python train.py --head_dim=64 --norm_eps=1e-05 --attn_scale=0.125 --tie_word_embeddings=true --init="normal" --init_std_o=0.0084 --max_grad_norm=1.0 --schedule="cos" --final_lr_fraction=0.0 --max_seq_len=1024 --train_tokens=442600000 --dataset="wikipedia_en"
Each number is 128 + 24 x the weight over its row's rms, rounded and kept within 0 to 255. Layers, rows and columns count from 0. The size above them is the row's rms in percent of the matrix's.

# layer 8 attention key, 192x224, rms 0.201, rows 22-63, columns 0-55
size [ 86  97  90  91  90  90  90  82  88  90  89  93  92  93  83  89  85  86  88  84  88  94  93  91  90  89  90  93  93  88  92  89  91  89  87  95  97  90  87  89  91  94]
[[103 152 155 123 129 119 121 153 131 140 131 168 137 110 149 141  89 130 158 101 111 118 129 104 118 160 131 122 148 118 104 160 134  90  92 123 146 115 136 123 166 138 165  96 112 167 129 150 134 127 166 127 121 135 168 107]
 [108 156 117 122 109 150 122 144 146 129 123 106 152 152 120 129 105 139 113  99 174 117 132 111 163 130 110 164 131 153 125 165 124 128 114 112 184 170 139 131 154 149 137  83 128 128 127  66 135 151  70  90 126 119 128 121]
 [111 144  93 152 137 100 117 143  79 138 122 161 111 157 133 145 125 112 140 147  73 147 132 143 125 131 121 143 106 116  90 145 127 123 127 127 129 155  81 138 118 103 147  61 120 153 143 149 139  67 116 123 127 102 147 138]
 [134 110 131 100 121 132  88  76 145 144 139 102  89 140 180 131 137  98 140 145 159 155 142 110 142 108 125 117 177 109 120 119 129 103 141 127 129 150 103 136 149 141 134 161 123 159 130 166 106 148 117 105 115 147 125 138]
 [ 74 121 111  98 161 107  84 133 130 124 136 124 122 135 136 108 136 116 128 114 140 128 103 142 144  94 134 119 149 138 127 144 147 148 166 114 158 148 136 128 110 135 130 143 168 139 119 156 155  97 142 178 121 156 167 153]
 [144 106 103  98 123 116  98 108 150 115 162 112 112 165  94 111 169 144 105 120 139 155 136 118  94 173 135  99 111 120 104 155 125 124 122 136 150 132  83 178 147 160 129 158 116 106 101 125  83 105 154 117 158 174 119 128]
 [129 174 126 111  87 135 140 132 128 150 149 128 122 146  96 159  97 164 125 106 115 140 105 145 113 156  99 140 114 110 136 134 150  97 134 133 115 164 133 136 134 148 133 146 131 126 128 132 127  85 122  88 128 132 131 141]
 [158 116 101 137 130 152 100  99 137 127 155  68 150 135  95 184 177 106 129 127 109 118 163 102  97 126 148 132 143 127 100 123 177 138 123 107  88 110 156  87 123 151 112 105  85 125  74 123  91 163 116 126 131 155 173 113]
 [ 82  99 167 133 121 114  92  83 135 138 138 114 135 144 144  97 144 127 170 145 158 121  85 157 122 103 158 148 108 134 129 110 132 137 150 107 125 153 100  98  96 103 124 115  91 146  92 133 130  82 142 122 137 145 188 126]
 [ 96 157 153 119 113 142 100 120 124 115 153 156 151 110 106 104 109 149 152 118 117  99 151  82 106 119  91 156 114 136 169  93 136 163 155 126 107 125 112 103 137 129 171 154 149 125 141 137  81 169  93 151 122 146 141 132]
 [162 146 127 114  99  84 108 120 136 110  93 123 152 117 131 118 111 142 155 151 111 124 102 118 121 148  96 122 118 132 121 114 160  96 158 128  98 115 153 115 156 128 102 106 132 134 135  94 111 139 120 111  97 135 115 129]
 [132 134  99 142 146 159 186 127 115 132 115 105 124 147 146  81 142 149 145 147 106 125 104 184 123 119 175 107 102 167 129 129 156  84 133 176  92 114 114  89 151  98 132 160 161 118 151 152  84 103 131 124 178 135 140 122]
 [129 122 101 122 143 114 134 129 126 105  86 168 147 100 115 143 109 124  75 151 112  62 146 115 130 107 117 143  90 158 127 111 122 158 153 102 120 187 165 137  92 160 135 195 100 142  96 141 110 114 128  91 154 116  94 132]
 [ 85 104 125 125 123 133 118 119 109 152 116 135 141  98 142 102 145 144 128 126  92 125 161 116 152 147 149  94 155 131 135  87 127 152 137 114 172  93 140 143 140 127 131  90 137 158 122 127 146 120 127 131 127 113 107 126]
 [145 140 110 105 189 145 139 103 133 117 170 109 135 192  95 159 141 132 135 150 120 131 149 112 159 116 113 166 143 167 109 127 145 155 150  92  91 159 107 120 159 166 120 118  93 127 138 148 120 129 178 161 103 139 121 135]
 [107 150  98 149 125 134 128 129 125 149 163 118 100 141 120 127 149 132 133 127 175 121 158 115 185 128 126 151 110 138 131 125 155 132 135 100 137 104 160 140 151 118 125 139 128 184 107 161 112 134 104 149 129 145 151 111]
 [125 129 125 156 137 111 163 120 111 101 113 112 122 138 132 136 131 139 126 143 138 102 110 104 106 150  93 159 141 135 144 171 126 127 133 101  97 126 125 149 134 125 146 159 133 159 162 115 119 132 139 123 168  56 108 130]
 [138  99 112 180 156 108 107 114 158 159 135  76  96 106 128  93  87 114 137 108 121  95 171 187 139 111 137 106 120 105  88 107 117 138 117 115 122 158 117 117 111 108  89 129 108 145 168 123 124 114 108  64 168 148 127 131]
 [110  77 110 129 122 165 136  81 130 165 122 185 158 114 147 143 148 155  99 130 102 108 137 118 140 148 100 108 121  79 132 124 102 134 114 106 153 110 133 106  81 134 117 151 177 142 145 173 143 116 111 106 133 110 154 131]
 [ 96 100  95 115 103 108  84 110 122 157 137 172 148 128 136 114 121 167 147 153 152 117 133 148 103 132 137 131 101 102 150  94 152 120 156 110 117 115 128 140 132  92 143 121 117 106  99 103  88 103 148 107 117 149  84 114]
 [149  93 135 118  87 116 111 104 137 139 117  96 167 167 137 112 159 128  90 176 134 129 132  98 135 115  98  85  92 135 132 147 142 153 121 131 124 152 118 139 124  95  83 114 155 142 113 117 117 154 115 144 111  91 146 110]
 [107 175 143 138  96 111 135  79 129 108 106 119  72 145  94 105 116 134  98 163 130 129  98 167 170 114 130 153 122 157 107 137 135 141 137 157 118 103 105 120 139 109 122 139 126  93 101 115 155 148 179  94 111 105 121 160]
 [145  85  94 198 128 100 146 122 139 101 153 138 145 113 150 165 123 126 132  86 124 100 123 136 126 109 102 134 101 128 119 113 154 173 127 104 140 113 126 136 115 129 132  99 125 165 168 181 152 139 115 101 192 164 130 120]
 [140 104 119  90 123 121 135 116  95 128 108 117 119 108 120 116 141  79 143 124 158 125 165 117 164 121 109  88 133 106 147  98 118 104 148 140 103 128 142 129 133 153 180 133 150 142 101 151 109 109 126 102 157 122 149 128]
 [145 130 166 118 133 120 159 139 126  80 166 143 101 183  91 124 118 104 149 117 118 127 122 109 136 133 113 123 131  79 147 139 135 125 121 120 125 130 142 163 104  94 172 163 103 140 125 119 142 133 105 145 126 134  80 134]
 [137 153 141 123 139 107 132  97 119  85 130 130  89 132 121  87 105 106 110 102 150 153 126 165 164 109 103 149 112 164 112 162 115 160 119 123 125 133 139 142 112 138 137 128  77 102 138 108 147  92 112 149 123 105 115 112]
 [140 118 139 133 141 116 145 141 100 150 100 124 118 150 170 128 143  97 146 117 133 110  99 133 134 128 127 106 136 141 143 126 116  66 167 114 181 101 129 100 142  62 118 135 137 125  79 145 148 132 134 136 132 145 126 152]
 [122 138 125 137 125  92 132 130  98 174 142 139 150 134 122 158 124 165 154 131 129  81 152 137 138 108 165 106 124 129 129 167 120 159 162 151 152  95 154 159 140 141 115 129 108 107 133 114 139 148  77 141 150 160 120 126]
 [ 95  87 106 115 136 143 117 151 153 147  82 165 118 117 154 107 110  78 136 117 153 141 163 135 148 121 136 128 165 153 116 129 126 108 100 145 118 133 138 137 149 137  97  75 129 186 102 121 106 122 111 138 130 155 116 129]
 [104 144 128 123 126 132 124 112 114 157 110  62 128 136 143 102 143 127 137  97  95 144 157 154 134 173 127 145 150 135 131 104 153 167 145 130 125 150 132  92 150 120 126 134 154 129 103 152 112 127 107 130 156 110 125 142]
 [147 154 154 102 106 164 132 101 135 123 128 108 130 101 132  94 112  90 147 148  62 168 114 129 129 113 136  69 170 106 100 163 128 134 105 163 117 141 148 108 127 107 108 113 127 127 181  85 117 129 117 131 100 127 138 171]
 [109 128 159 103 130 132  95 139 114 126 146  91 106 133 118 112 160 154 163 128 147 141 140 179 122 131 112  98 151 167 120 108 111 111 146 132 107 170 132 156 101 111 157 121 144 109 141 137 141  65 146 148  91 168 101 151]
 [140 135 155 154 158  98  98 115  89 145 167 133 183 166 107 154 113 153 133 122 105 172 115 127  74 106 149 112 101 139 144 141 117 118 128 176 138 134 101 146 172 131 149 159 126 152 144 116 151 134  91 126 116 117 148 103]
 [119 118 118 116 100 130 152 128 114 135 136 129 109 134 154 147 109 133 104 131  96 131 157 121 148  82 105 122 152 142 139 172 149  96 156 156 145 164 137 124 159 199 119  94 129 102 169 147 143 140 150 152 131 176 104 108]
 [ 90 137 122 145 170 103 124 130 108 126 140 167 117 112 117 140 160 151 135 118 149 113 104 111 122 126 137  94 131 123 152 129 131 132 159 110 109 128 144 130  86 111 128 136 123 136 103 115  63  89 107 112  93 152 128  90]
 [104 124  84 120 133 144 111 138 155 107 102 104 133 112 136 122 145 124 147 134 102 112 165 118  89 155 141 103 157 122 139 170 101 102 127 117 154 127 124 115 151 135 134 150 146 128 101 167  93 122 130 121 135 106 105 138]
 [170 110 135 151 151 105  95 155 135 114 156  88 126 133 193 137 119 124 117 138 107 106 122 120 162 134 123 125 127 101 169 166 127 122 152 158 131  93 119  98 125 122 125 143 123 109 124 118 121 144 188  85 105 126 159 140]
 [179 153 143 176 156 141 117 134  86 131 118 142 132 126 155 109 153  91 158 107 161 164 136 111 120 125 116 127 132 130 122 136 106 141 146  71 122 107 112 127 179  92 102  37 106 125 138 145 111 147 148 167 105 121  79 147]
 [168 152 117  94 151  75 152  86 150 114  81 143 126 131 153 102 149 125 132 146 134 130 112 167 114 122 158  99 129 191  96 130 152 157 133 128 149 122 167 107 104 112 114 121 144 125 111 127  98 130 125 108  92 145 128 125]
 [153 102 101 138 155 142 162 138 156 126 154 105 132 126 146  97 134 172 113 141 136 153 131 142 152 114 131 138 105 163 139  93 107  90 111 159 146 106 102 126 116 118 115 150 128 134 123 171 149 172 123 155 149 145  93 129]
 [127 167 130 146 151 131 157 125 142  89 154 175 148 144 136 118 103 114 135 156 140 102 153 145 128 103  81 116 137  86  93 107 146 150 137 109  88 130 135 144 108 150 182 150 128 112  97 135 126 142 135 116 129 130 140 165]
 [129  53 131 107 145 123 131 100 170 118 117 173 128 127 128 145 208 171 148 142 123 105 158 122 173 151 154 124  83 130 134 127 123 147 121 142 133 116 116 150 145 111 121 105 151 111 158 115 133 140  94 118 117 138 140 139]]
# layer 8 attention query, 192x224, rms 0.196, rows 23-63, columns 0-55
size [ 94  91  94  87  85  89  88  88  91  88  96  92  95  83  92  86  88  92  91  90  97  93  97  94  82  96  88  96  92  88  86 103  95  90  99 100  96  91  91  92  96]
[[102 142 141 142 123 119 100 136 146  99  96 102 132 118 113 130  90 145  69 122 145 149 140 108 111 170  82 127 113 165 110 132 115 134 105 139 171 107 162 116 126 138 116 114  97 117 137 151 138 144  90 145 125 124 139 118]
 [127 130 148 119 129 121  98 160 141 127  85 140 139 134 119 125 123 138 152 159 113  98 148 136 158 154 138 125 110 155 113 144 120 121 107 179 142 133 170 143 135 133 161 147 114 160 114 144  96 120 123 140 202 108 134 140]
 [131 101 170 142 100 113 137 115 177 127 100 164 184 120 170  83 153 114 131 152 123 134 159 102 132 142 118 161 158 187 161 118 176 148 114 153 121 114  94 157 163 108 114 125 130 134  99  88 145  97 145 103 113 153 132 145]
 [128 124  93 115 136  80 121 153 122 141 110 184 103 144 133 119 162 118 188 161 129 140 119 115 116 106 108 101 131 146  94 119 185 138 142 105 103 103 164 170 125 130 135 113 168 130 146 166 160  99 126 172 150 160 177  65]
 [149 135 107 135 120 175 114  87 117 130 103 132 119 180  91  99 144 141 108 132 143 105 143 123 150 132 126 130 111 121  95 120 134 127 139 101 153 108 138 104 111 148 121 197 197 112 120 117  97 131  97 106 149 147  93 139]
 [125 126 111 151 135 119  88 106 140 131 151 126 118 163  93 144 125 135  70 146 132 156 132 157 113 155 112 126 131 149 127 129 137 132  96  99 106 125 158 172  82 147 130 171 128 116 138 182 132  98  98 135 134 111 141 141]
 [130 124 117 130  97 170 104  95 114 156 119 109 151 157 122 141 104 128 110 146 113 150 129 146  87 130 133 119 124  87 100 151 129 126 150 107 125 164 157 101  94 103 126  64  65 135 140 108 116 161 112 148 106 138 131 115]
 [ 73 105 131  94 119  81 115 108 136 106 168 114 106 111 133 104 177 119 146 105 154 153 135 160 141 114 111 109 152 108 162 108 130 131 147 147 134 179 128 103 120 119 100 119 116 133 142 163 144 100 100 132 122 151 161  74]
 [154 105 118 168 129 126  93 119  84 127 164 119 166 127 112 139 129 139 163 131 143 160 138 113  91 135 114 118 137 113 166 107 109 140 161 110 121 103 124 156 109 156 155 118 117 135 133 121 139 136 135 157 110  93 134 117]
 [116 105 133  93 180 115 134 136 130  93 164 125 106 101 160 130 142 132 128 176 103 141 156 156 151 153 134 163 139 141 113 142 120 107 137 111 131 109 135 120 152 141  64 117  85 154  80  99 140 118 154  96 124  80 108 143]
 [142 126 133 109 123 117 132 135 132 128 141 126 124 112 109 165 165 104 125 161  93  74 138 138 115 140 134 112 148 168 125 122 119  97 107 117 131 109  80 132 120  86 150 117 165  87  86 129 137 124 163 132 130 108  73 140]
 [101  94 100 150 106 132 123 121 143 123  93 146 141  51  81 118  98  99 120  86 103 131 156 138  92 160 106 104 130 130 157 120 130 147 162 117 133 122 118 117 149 150  97 154 115 138 137 139 113 125 101  90 142 132 111 123]
 [115 121 115 140 126 148 180  89 106 143 129 148 105 165 100 116 101 114 144 170 152 182 106 154 140 120 147 133  99 140 131  84 139 111 111 144 121 143 155 181 165 158 143 157 111 144 108 139 145 122 121 208 137 120 166 101]
 [114 142 146 112 118 172 150 114 127 154 119 137 154 148 136 133 116 145  98  91 154 114 154  91 134 130 101 141 117 127 100 118 145 171 149 110 146 131  88  96 160 128 131  96  88  97 130 145 119 141 165 140 150 151 119 124]
 [146 102 107 144 124 128 118 127 153 150 131 112 179 180 116 125 153 164 107 124 119 136 141 149 129 132  95 147  74 126 151 119 124 152 104 124 117 117 146 125 108 144 122 135 119 167  93 112 128 114 147 122 159 149  84 123]
 [139 106 120  87 150 125 120 152 149 145 136 108 112 121 111 144 109 161 136 131 128 146 134 103 135 164  81 136 143 163 127 171 124 101 116 130  83 118 149 107 124 113 137 114 117 190 135 140 101 127 159 126 172 110  65 151]
 [101 172 114 156 125  91  97 124 125 125 152 114 144 164 116 121 116 105 132 105 123 140 111 138 149 114 136 129 139  98 121 113 116 120 136 117 121 102 142  99 107 130 158 135 124 130 143 119  95 139 116 141 132 155 121  97]
 [139 154 125 136 118  97 126  64 152 131 140 139  97 101 129 166 121 149 149 141  88 121 164 123 116 120  96 114  98  92 123 113 133 113 133  91 123 139 114 136 119 101  74 106 124 114 101 137 155 113 124 107 139 131 137  88]
 [142 119 122  98 126 120 125 126 112 135 118 128 180 158 154 166 146 145 127 102 141  92 111 172  83 104 124 165  93 125 133 126 164 136 131 116 110 146 130  83 131 171 165 143 112 138 130 135 116  87 140 114 107 150 126  90]
 [140 115 104 123 137 126 116 112 156 176 132 110 151 140 189  87 145 132  73  96 127 102 148 145  95 109 120 101 118 146 100 150 181 131 145 183 130 176 132 127 103 138 152 163 139 134 117  94 116 158  82 141 129 107 201 157]
 [136 144 141  94 101 150 147 107 112 112  98 125 101 159 132 131 160 135 127 149 148 166 151 172  86 124 112 105 165 127 137 126 158 136  75 128  91 133 148  94 161 140  84 148 125 100 126 110 123 148 131  91 138 130  89 126]
 [124 138 110 133 115 102 140 147 104 148 131 159 145 150  99 151 103 140 181 131 135 134 101 138 136 115 112  75 113 118 103 120 136 116 115 146 130 126 121 136  96 114 132 110 132 145 113 127 111 133 121 155 151 123 127  76]
 [150 125  84 133 112 140 109 153 154 131 142  74 138 131  78 119 149 129 130 108 154 145 123 124 127 128 130  90 132 100  96 117 123 124 156 138 112 163 102 125 119 135 140 118 128 145 131 125 179 104 170 116 174 138 126 146]
 [158 168 131 124 169 106 133 189  98 107 155 107 107 189  82 114 128 127 138 126 147  92 141  94  88  99 135 123 121 148 120 121 155 126 158 111 121 121 152 144 124 149 110  83 146 140 127 106 143 108 143 133 119 161  96 130]
 [137 130 142 130 137 109 125 118 149 137 112 104 135 139 155 128 107 162 130  90 110 148 143 158 133  92 132 144 134 131  98  84 127 145 110  87 117 169  94 131 127  95 145 149 118 123 124 109 169  97 139  90 162 110 121 112]
 [130 139 146 109 118 132 131 154  95  94 145  90  77 135 140 141 159  54 172 136 101  79 132 147 122 108 119 103 167 145 120 141 115 114 146 143  96 114 124 111 116  76 119 112 129  91 133 184 133 136 115 128 102 125 146 158]
 [ 91 132 136 149 157 127  97 142  76 166 191  79 173 157 105 139  97 138 149 103 162 124 124 142 141 114 122 146 138 128 139 136 124 135 130 121 111 121 116 147 127 123 138 136 103 146  95 132 141  97 137 151 117 100 162 134]
 [ 58 159 135 122 150 149 158 120 170 132 114 117 118 177 122 128 146 100 149  98 140 107 151 113 133 168 142 126 147 125  96 114  70 103 119 101 128 136 154 118 119 176 142 131 144 165  94 111 149 102 110 130 102 116 138  78]
 [124 115 110 147  83 126 114  93 157 101  52 116 187 132 171 132 109  46 107 127 102 131 154 122 154 130 140 104 135 135 140 137 138 145 110 120  96 126 102  91 142  91 147 116 145 134 116 130 106 145 109 117 118 117 131 115]
 [119 122 129 121 101 156 129 100 101 181 144 127 125  80 141 148 116 104 140 189 148 136 132 103 117 105 123 139 118 150 115 169  80  81 126 159 169 148 138 142 145 110 145 102 148 107 149  77 160 142 128 136  93 117 131 141]
 [100 167 145 118  82 124 126 118 142 133 147 108  65 146 121 100 163 136 165 107 119 113 126 141 146 152 156  92 116 140 155 120 110 128 151 144 122 155 190 142  97 126 128 131 136 122 157  79 147  95 132 104 135 183 116 134]
 [133 161 106 184 141 161 103 144 124 125 130  97 171 131  94 156 149 113 135 147 135 163 157 161  92 107 148 154 101 113 113 136  91 135 137 162  88 147  99 134 111 119 100 137 116 154 142 143  88 167 144 124 143 123 122 117]
 [111 149 151  90 144 132 128 144 109  94  90 138 114 119 145 141 111 171  78 108 153 116  93 121 129 121 100 122 121 101 133 139 161  99 101 134  78 105 150 130 160 169 136 141 108  79 154  97 117 131 169 139 161 126 173 109]
 [128 127 179 100 203  91  95 129 136 135 106 142 136 110 100 153 133  91 112 108 195 121  86 125 107 142 130 156 130  87 143  96 107 155 149 122 122 110 117 128  98 140 102 185 127 143 102 145 126  82 111  98 105 158  95 168]
 [110 166 128 122 142 125 132 115 119 166 148 167 100 165 160 123 129 110 131 147 163 105 131  97 116 111 150  96 135 120 125 121 146  97 121 118 188 112 107 119 149 133 146  79 132 121 127 146 143 122 134 102 120 118 104 116]
 [151 151 101  99 117 136 108 128 123 120 149 116 122 147 168 143 134 135 116 159 161 108 148 124 161 135 150 157 145 116 141 148 137 150 153 105 126 181 113 113 135 133 150 140 152  78 112 149 131 141 152 106 110 156 125 126]
 [165 180  95 134 136 158 141 135 102 134 125  85 154 159 131 135 108  64 151 126 148 115 140 131 152 100 136 140  89 197  93  96  92 118 130  95 137 175 157 125 156 145 134  93 121 112 147 135 126 141 136 144 119 128 111 124]
 [110 133 113  74 106  95 116 131 139 133 141 118 120  97 155  61 146 130 153 182  67 105 110 122 146 165  73  81 168 103 111 149 120 158  95 140 163  82 132  90 101 116 102 110 160 112 100  86 151 113 163 117 115 153 132 123]
 [170 142 129 134 113 114 121 167 115 103 121 147 115 165 115 146 109 131 124  99 117 109 113 118 141 123 118 160 108 105 163  93 126 145 115 101 121 148  98 133  83 113 166 108 106 103 114  95 129 163 151 155 136  94 127  85]
 [122  86 129 100  97 134 121 109 151  76 137 136 110 151 114 156 131 142 136 135 120 116 165 128 178 131 138 144 122 113 140 158 148 126 112 112 124 106 162 126 121 123 176 137 130 108 121 145 124 158 114 156 108 132 114 146]
 [ 94 142 143 111 154 146 110  97 141 140 100 184 140 163 138 139 123 153 132 125 160 122 148 108 159 129 138 176  79 138  66 120 156 187 130 119 116 107 119 122 105 132 143 124 140 122 137  79 193 142 103 126 127 144 158 129]]
# layer 8 attention value, 192x224, rms 0.211, rows 0-18, columns 0-55
size [ 92  90  87  86  87  88  86  86  95  85  82  89  87  83  83  82  88  86  93]
[[115 123 173 118 123 110 131 134 118 109  72 128 114 132 152  89  99 125 100 206 131  85 124 122  97 108 107 120  99 112 148 124 126 111 109 111 117 147 134 144 169 138 138 158 160 129 132 160 148 120  85 141 109 128 104 160]
 [124 126 149 149 104 147 112 116 119 143 177 102 128  99 121 100 146  95 142  97 139 177 183 105 143 101 189 112 106 142 141 123 139  95 144 118 146 145  97 122 115 126 126 116 149 167 104 144  93 123 126 133 166  76 140 134]
 [107 112 145 100 114 121 135 126 133 146 152 146 185 138  38 150 110 100 134 120 144 121 135 157 118 127 157 117 128 120 133 153 125 120 122 137 106 137 136 119 114 151  94  84 108 123  81  94 128 149 120 143  94  89  79 111]
 [173 130 116 129 115 141 149 127 123 139  91 162 121  97 135  91  98 127 157 110  56 120  90 170 124 163 131 105 128 158 120 134 160 158 173 162 112 123 133 121 134 105 143 125 162 139 102 142 141 118 138 126 176 132  83 102]
 [163 140 142 122 135 114 131 130 130 126 117 118 136 123 109 141 126 138 128 114 108 105 170 120 137 136 143 156 132 156 133 142 154 120 126 139 118 132 110 133 138 142 141 140 173 114 134 135 158 103 100 156 111 133 160 115]
 [126 132 122 102 165 106  97 150 107  91 144 126 111 140  88 146 157 131 138 120 124 138 122 128 125 125 166  98 106 134 153 113  81 151 136 108 113 109 120 174 137  91 162 144  99 135 161 113 129 131 149 101  86 107 144 146]
 [108 213 116 162 150 173 167 135 149 145 151  76 111  80 137  71 133 125 114 146  95 141  55  88 142 120 153 128  99 144 145 127 139 111 115 116 152 103 153 130 143 150 109 117  65 136 112 120 119 115 118  97 145 133 149 139]
 [121 144 135 170 107 146 124 120 129 104  95 138  85 153 114 151 117 121 130 116 130 165  63 136 136 144 133 102 103 168 151  96 111 139 134 126  73 136  87 132 124 163 148 125 109 148  94  72 105 175 152  98 135 103 149 105]
 [136 119 133 148 117 140 117 121 100 130  85 119 156 113 105 118 139  98 114 107 141 128 106 101 155 101  92  77 144 112 128  92 141 139 133  98  94 110  75 141 164 118 125 124 152 159  96 107 167 111 116 123 150  88 121 135]
 [179 131 124 113 160 141  90 131 124 126 162 106 171 135  70 125 174 105 144 142 102  92 111 115 128 114 169  89 115 141 154 129 148 132 101 140 115 141 130 186 173 114 115 103 143 148 131 113 166 140 138  78 130 120  82 129]
 [108 110 157 110 152 119 125 157 118 100 106 115 115 145 183 151 143 111 170 155 129 141 116 142 112 135 117 124 107 113 151 164  91 167 131 100 163 114 149 114 125 154 133 137 139 103 134 101 136 169 157 132 113 116 136 126]
 [157 100 142 124 108  97 159 128 143 160 110 139 120 145  93 141 132  99  69  78 116 114 150 102 164 133 153 185 154 146 110 171  95 171 145 168 124 115 155 153 100  60 147 131 129 114 144 146 118 159 103 142 139 172 143 117]
 [137 128 134 116 111 117 146 119 151 117 130 109 112 104 133  93 125 150 174  99 149 107 106 126 141 153 129  85 146 128 145 124  95  92 150 156 117 124 131 187 131 139 180 129 154 136 114 154 104 102 128 158 131 138 113 118]
 [102 149 134 128 131 109  81 120 164  93 126 144 148 164 103 126 157 136 166 124  92 109 137 115 158 152  99 124 114 136 114 157  80 150  82 148 113 123  97  98 107  61 134 130 170 151 112 131 132 168 105 130 136 121 109 176]
 [128 116 159 132 154 159 109 135 120 134 117 146 162 108 147 157 114 155 146 112 134  97 118 161 138  69 141 113 106 174 133 103 119  83 122 115 117 165 149 125 140  78  96 102 108  80 114 146 135 168 122 116 128 149 110 107]
 [126 110 147 122  73 165 114 152  98 159 142 101 146 101 150 113 125 113 146 102 109 137 140 147 173 119 129 164 131 146 123 149  75 124 122 128 178 128 134 110  99 148 117 138 157 159  91 140 124 164 160 160 182 127 121 161]
 [ 99 148 144 109 103 153 160 134 117 160 154 136  89 134 132 117 128 138 125 136 110 146 134  96 124  97  87 130 101 159 145 185 157 165 104 133 113 178 157 115 108 110 128 113 123 148 153 165 118  72 101 118 147 165 129 126]
 [138 110 147 146 133 151  98 156 101 100 107 197 103 115 138 126 148 121 157 102  76  82 153 164 143 116 105 109  99 135 151  95 156 164 132 162  85 189 112  92 144 135 109  73 137 100 116 124 125 101 102 165 119 112 150 130]
 [123 115  96  78  83 133 124 160  96 157 119 136 122 125  92 121 162 148 174 132 147 139 157 161 129 133 144 122 151 119 119 101 141 147 123 143 118 153 108 109  80 119 137 155 118 139 124 136 115 132 171 110 138  69 112 166]]
# layer 8 attention output (transposed), 192x224, rms 0.181, rows 0-17, columns 0-55
size [ 92  92  89  88  90  87  90  90  98  89  86  83  89  87  88  87  92  87]
[[147 143 120 122 159 140 162 129  98 173 143 162 132 141 138 164 131 137 130  95 145 112 165 152 126 122 111 119 160 110 107 155 141 123  86  69 159 106 121 140 108 120 123 109 125  81 118 115 153 104 153 140 176 136 146 145]
 [139 129 105  89 178 126 151 142 150  83 102 103 137 126 187 167  87 143  97 132  90 141 111  97 122 132 105 122 116 100 133 132 135 166  73 107 129 105 140  82 126  99 129  97 148 146 127  93 148 146 136 127 124 158  81 114]
 [ 96 110 147 152 119 148 127  98 136 105 118 113 107 144 138 138 125 168 118 119 116 103 128 134 115 109 116 133  95 174 141 137 125  84 162 122 121 110 135 151 123  98 143 114 149 123 109 121 131 106 124  91 126 133 134 125]
 [106  93 118 165 141 144 103  87 118 106 104 110 153 118 117 133  74 165  89 170 122 110 153  93 135 128 188 155 111 107 109 113 147  91 116 103 161 134 158 107 138 122 129 147 128 134 140 123 131 127 124 166 125 133 145 147]
 [153 108 113 114 152 122 132  64  90 122 142 132 130 146 145 124 134 102 121 137  91 100 111 133  83 134 146 138 160 101 116 140 124 127 118 127 129 132 161 141 136  94 129 135 124 152  80 147 118 127 125  92 147 130 130 149]
 [129 132 147 119 135 101 170 118 131 177 146 125 103 134 148 108 110 139 147 150  97 157  95 119 116 128 141 121 114 153  94 161 144 119 114 135 110 168 120 122 141 109 144  97 136 155  85 120 133 152 118 146 185 146  98 107]
 [123 108 106 128 118 111 144 101 171 122 125 192 111 115 115 130 170 160 120 135 133 139 166 144 107 124 118 172 144 116 118 123 130 164 158 111  92 116 112 120 121 121 128 142 168 115 144 111 118 142 134 155 131 154 142 169]
 [138 161 115 129 119 132 145 123 138 129 149 167 109 127 121 133 136 125 147 107  96 102 132 125 135 114 117 183 135 114  85 113 153 110 149 169 112 121 126 137 122 105 147  99 194 121 150 137 159 116 129 107 124 152 129 135]
 [153 169 117 123 134 138  91 113 123 146 136 156 123 144 146 125 100 136 113 116 144 157 131 150 103 119 135 135  98 163  97 108 117 106 139 150 136 114 172 149 130 104 130 110 107 106 124 112 125 137 144 160 162 137 140  93]
 [ 93 110 134 117  87 112 129 119 111 114 120 134 104 126 182 105 128 153 164 157 101 155 138 158 120 122 132 140 139 146 115 142 121 165 160 117 180 122 158  85 101 130 130 107 133 134  92 141 132 120  77 140 176 145 170 135]
 [137 139 167 177 111 131 141 127 122 156 175 172 128 185 123  87  98 147 132  95  76 123 136 136 173 147 115 118 146 144 116 121 131 128 149 136 102 106 118  92 149  97 157 145 107 117 113 141 177 129 132 103 127 106 113 118]
 [112 113  97 133 140 131 109 140 127  76 168  94 115 112 120 105 179 130 174 173 113 143 127 116  96 142 102 122 137 122 106 153 155 114  91 151 151 126  89  86 137 175 129 105 142 133  94 133 105 129 128 139  87 132 142 109]
 [131 121 141 102 137 112 128 140  96  94 153 111 135 134 151 174 114  80 117 203 117 134 136 160 109  83 147 153 109 147  85 160 141 134 129  98 105 132 122 136 142  98 141 104 133 109 171 111  99 162 129  95 106 111 124 173]
 [155 140 124 180 109 131 113 131 103 123 108  91  96 122 112 127  67 129 120 136 161 170 122 131 119 140 120 128 111 126  75 127 134 154 140 110  98  86 114 154 123 143 149 135 102 118  59 158 117 112 148 176 156  91 137  91]
 [125 101 143  98  97 101 144 118 120 173 147 165 149 140 138 148 128 127 162 155 151 126 115 106  91 164 117 134 106 101 137 153 147 157 113 124 157 122 135 152 144 139 134 149 104 136  98 106 154 114 103  97  87 136 101 137]
 [ 99 146 156 156 133 121 164 138 167 119 171 176 123 132 111 138 132 174 122 132 151 136 139 143  85 158 137 118 142 121 118 132 170 145 158 131  98  97 149 111  99 129 205 101  93 101 143 118  98 103 151  91 149 142 125 157]
 [137 127 102 127 129 129 146 121 127 102  97  90 163 100 135 143 116 103  86 118 150 133 106 120 150 124 139 127 170  98 109  90 126  73 117 115 150 135  95 104  97 155 130 150 163 123  97  93 171 126 134 121  92 121 102 118]
 [172 104 157 132 107 156 149 121 170 136 133 122 113 180  78 121 111 122 119  90 107 100  97 147  96 145 155 125 118 101 115 111  93  98 109  84 151 123 109 148 135 129  56 128 112 150 121 125 109 137 141 101 141 137 120 134]]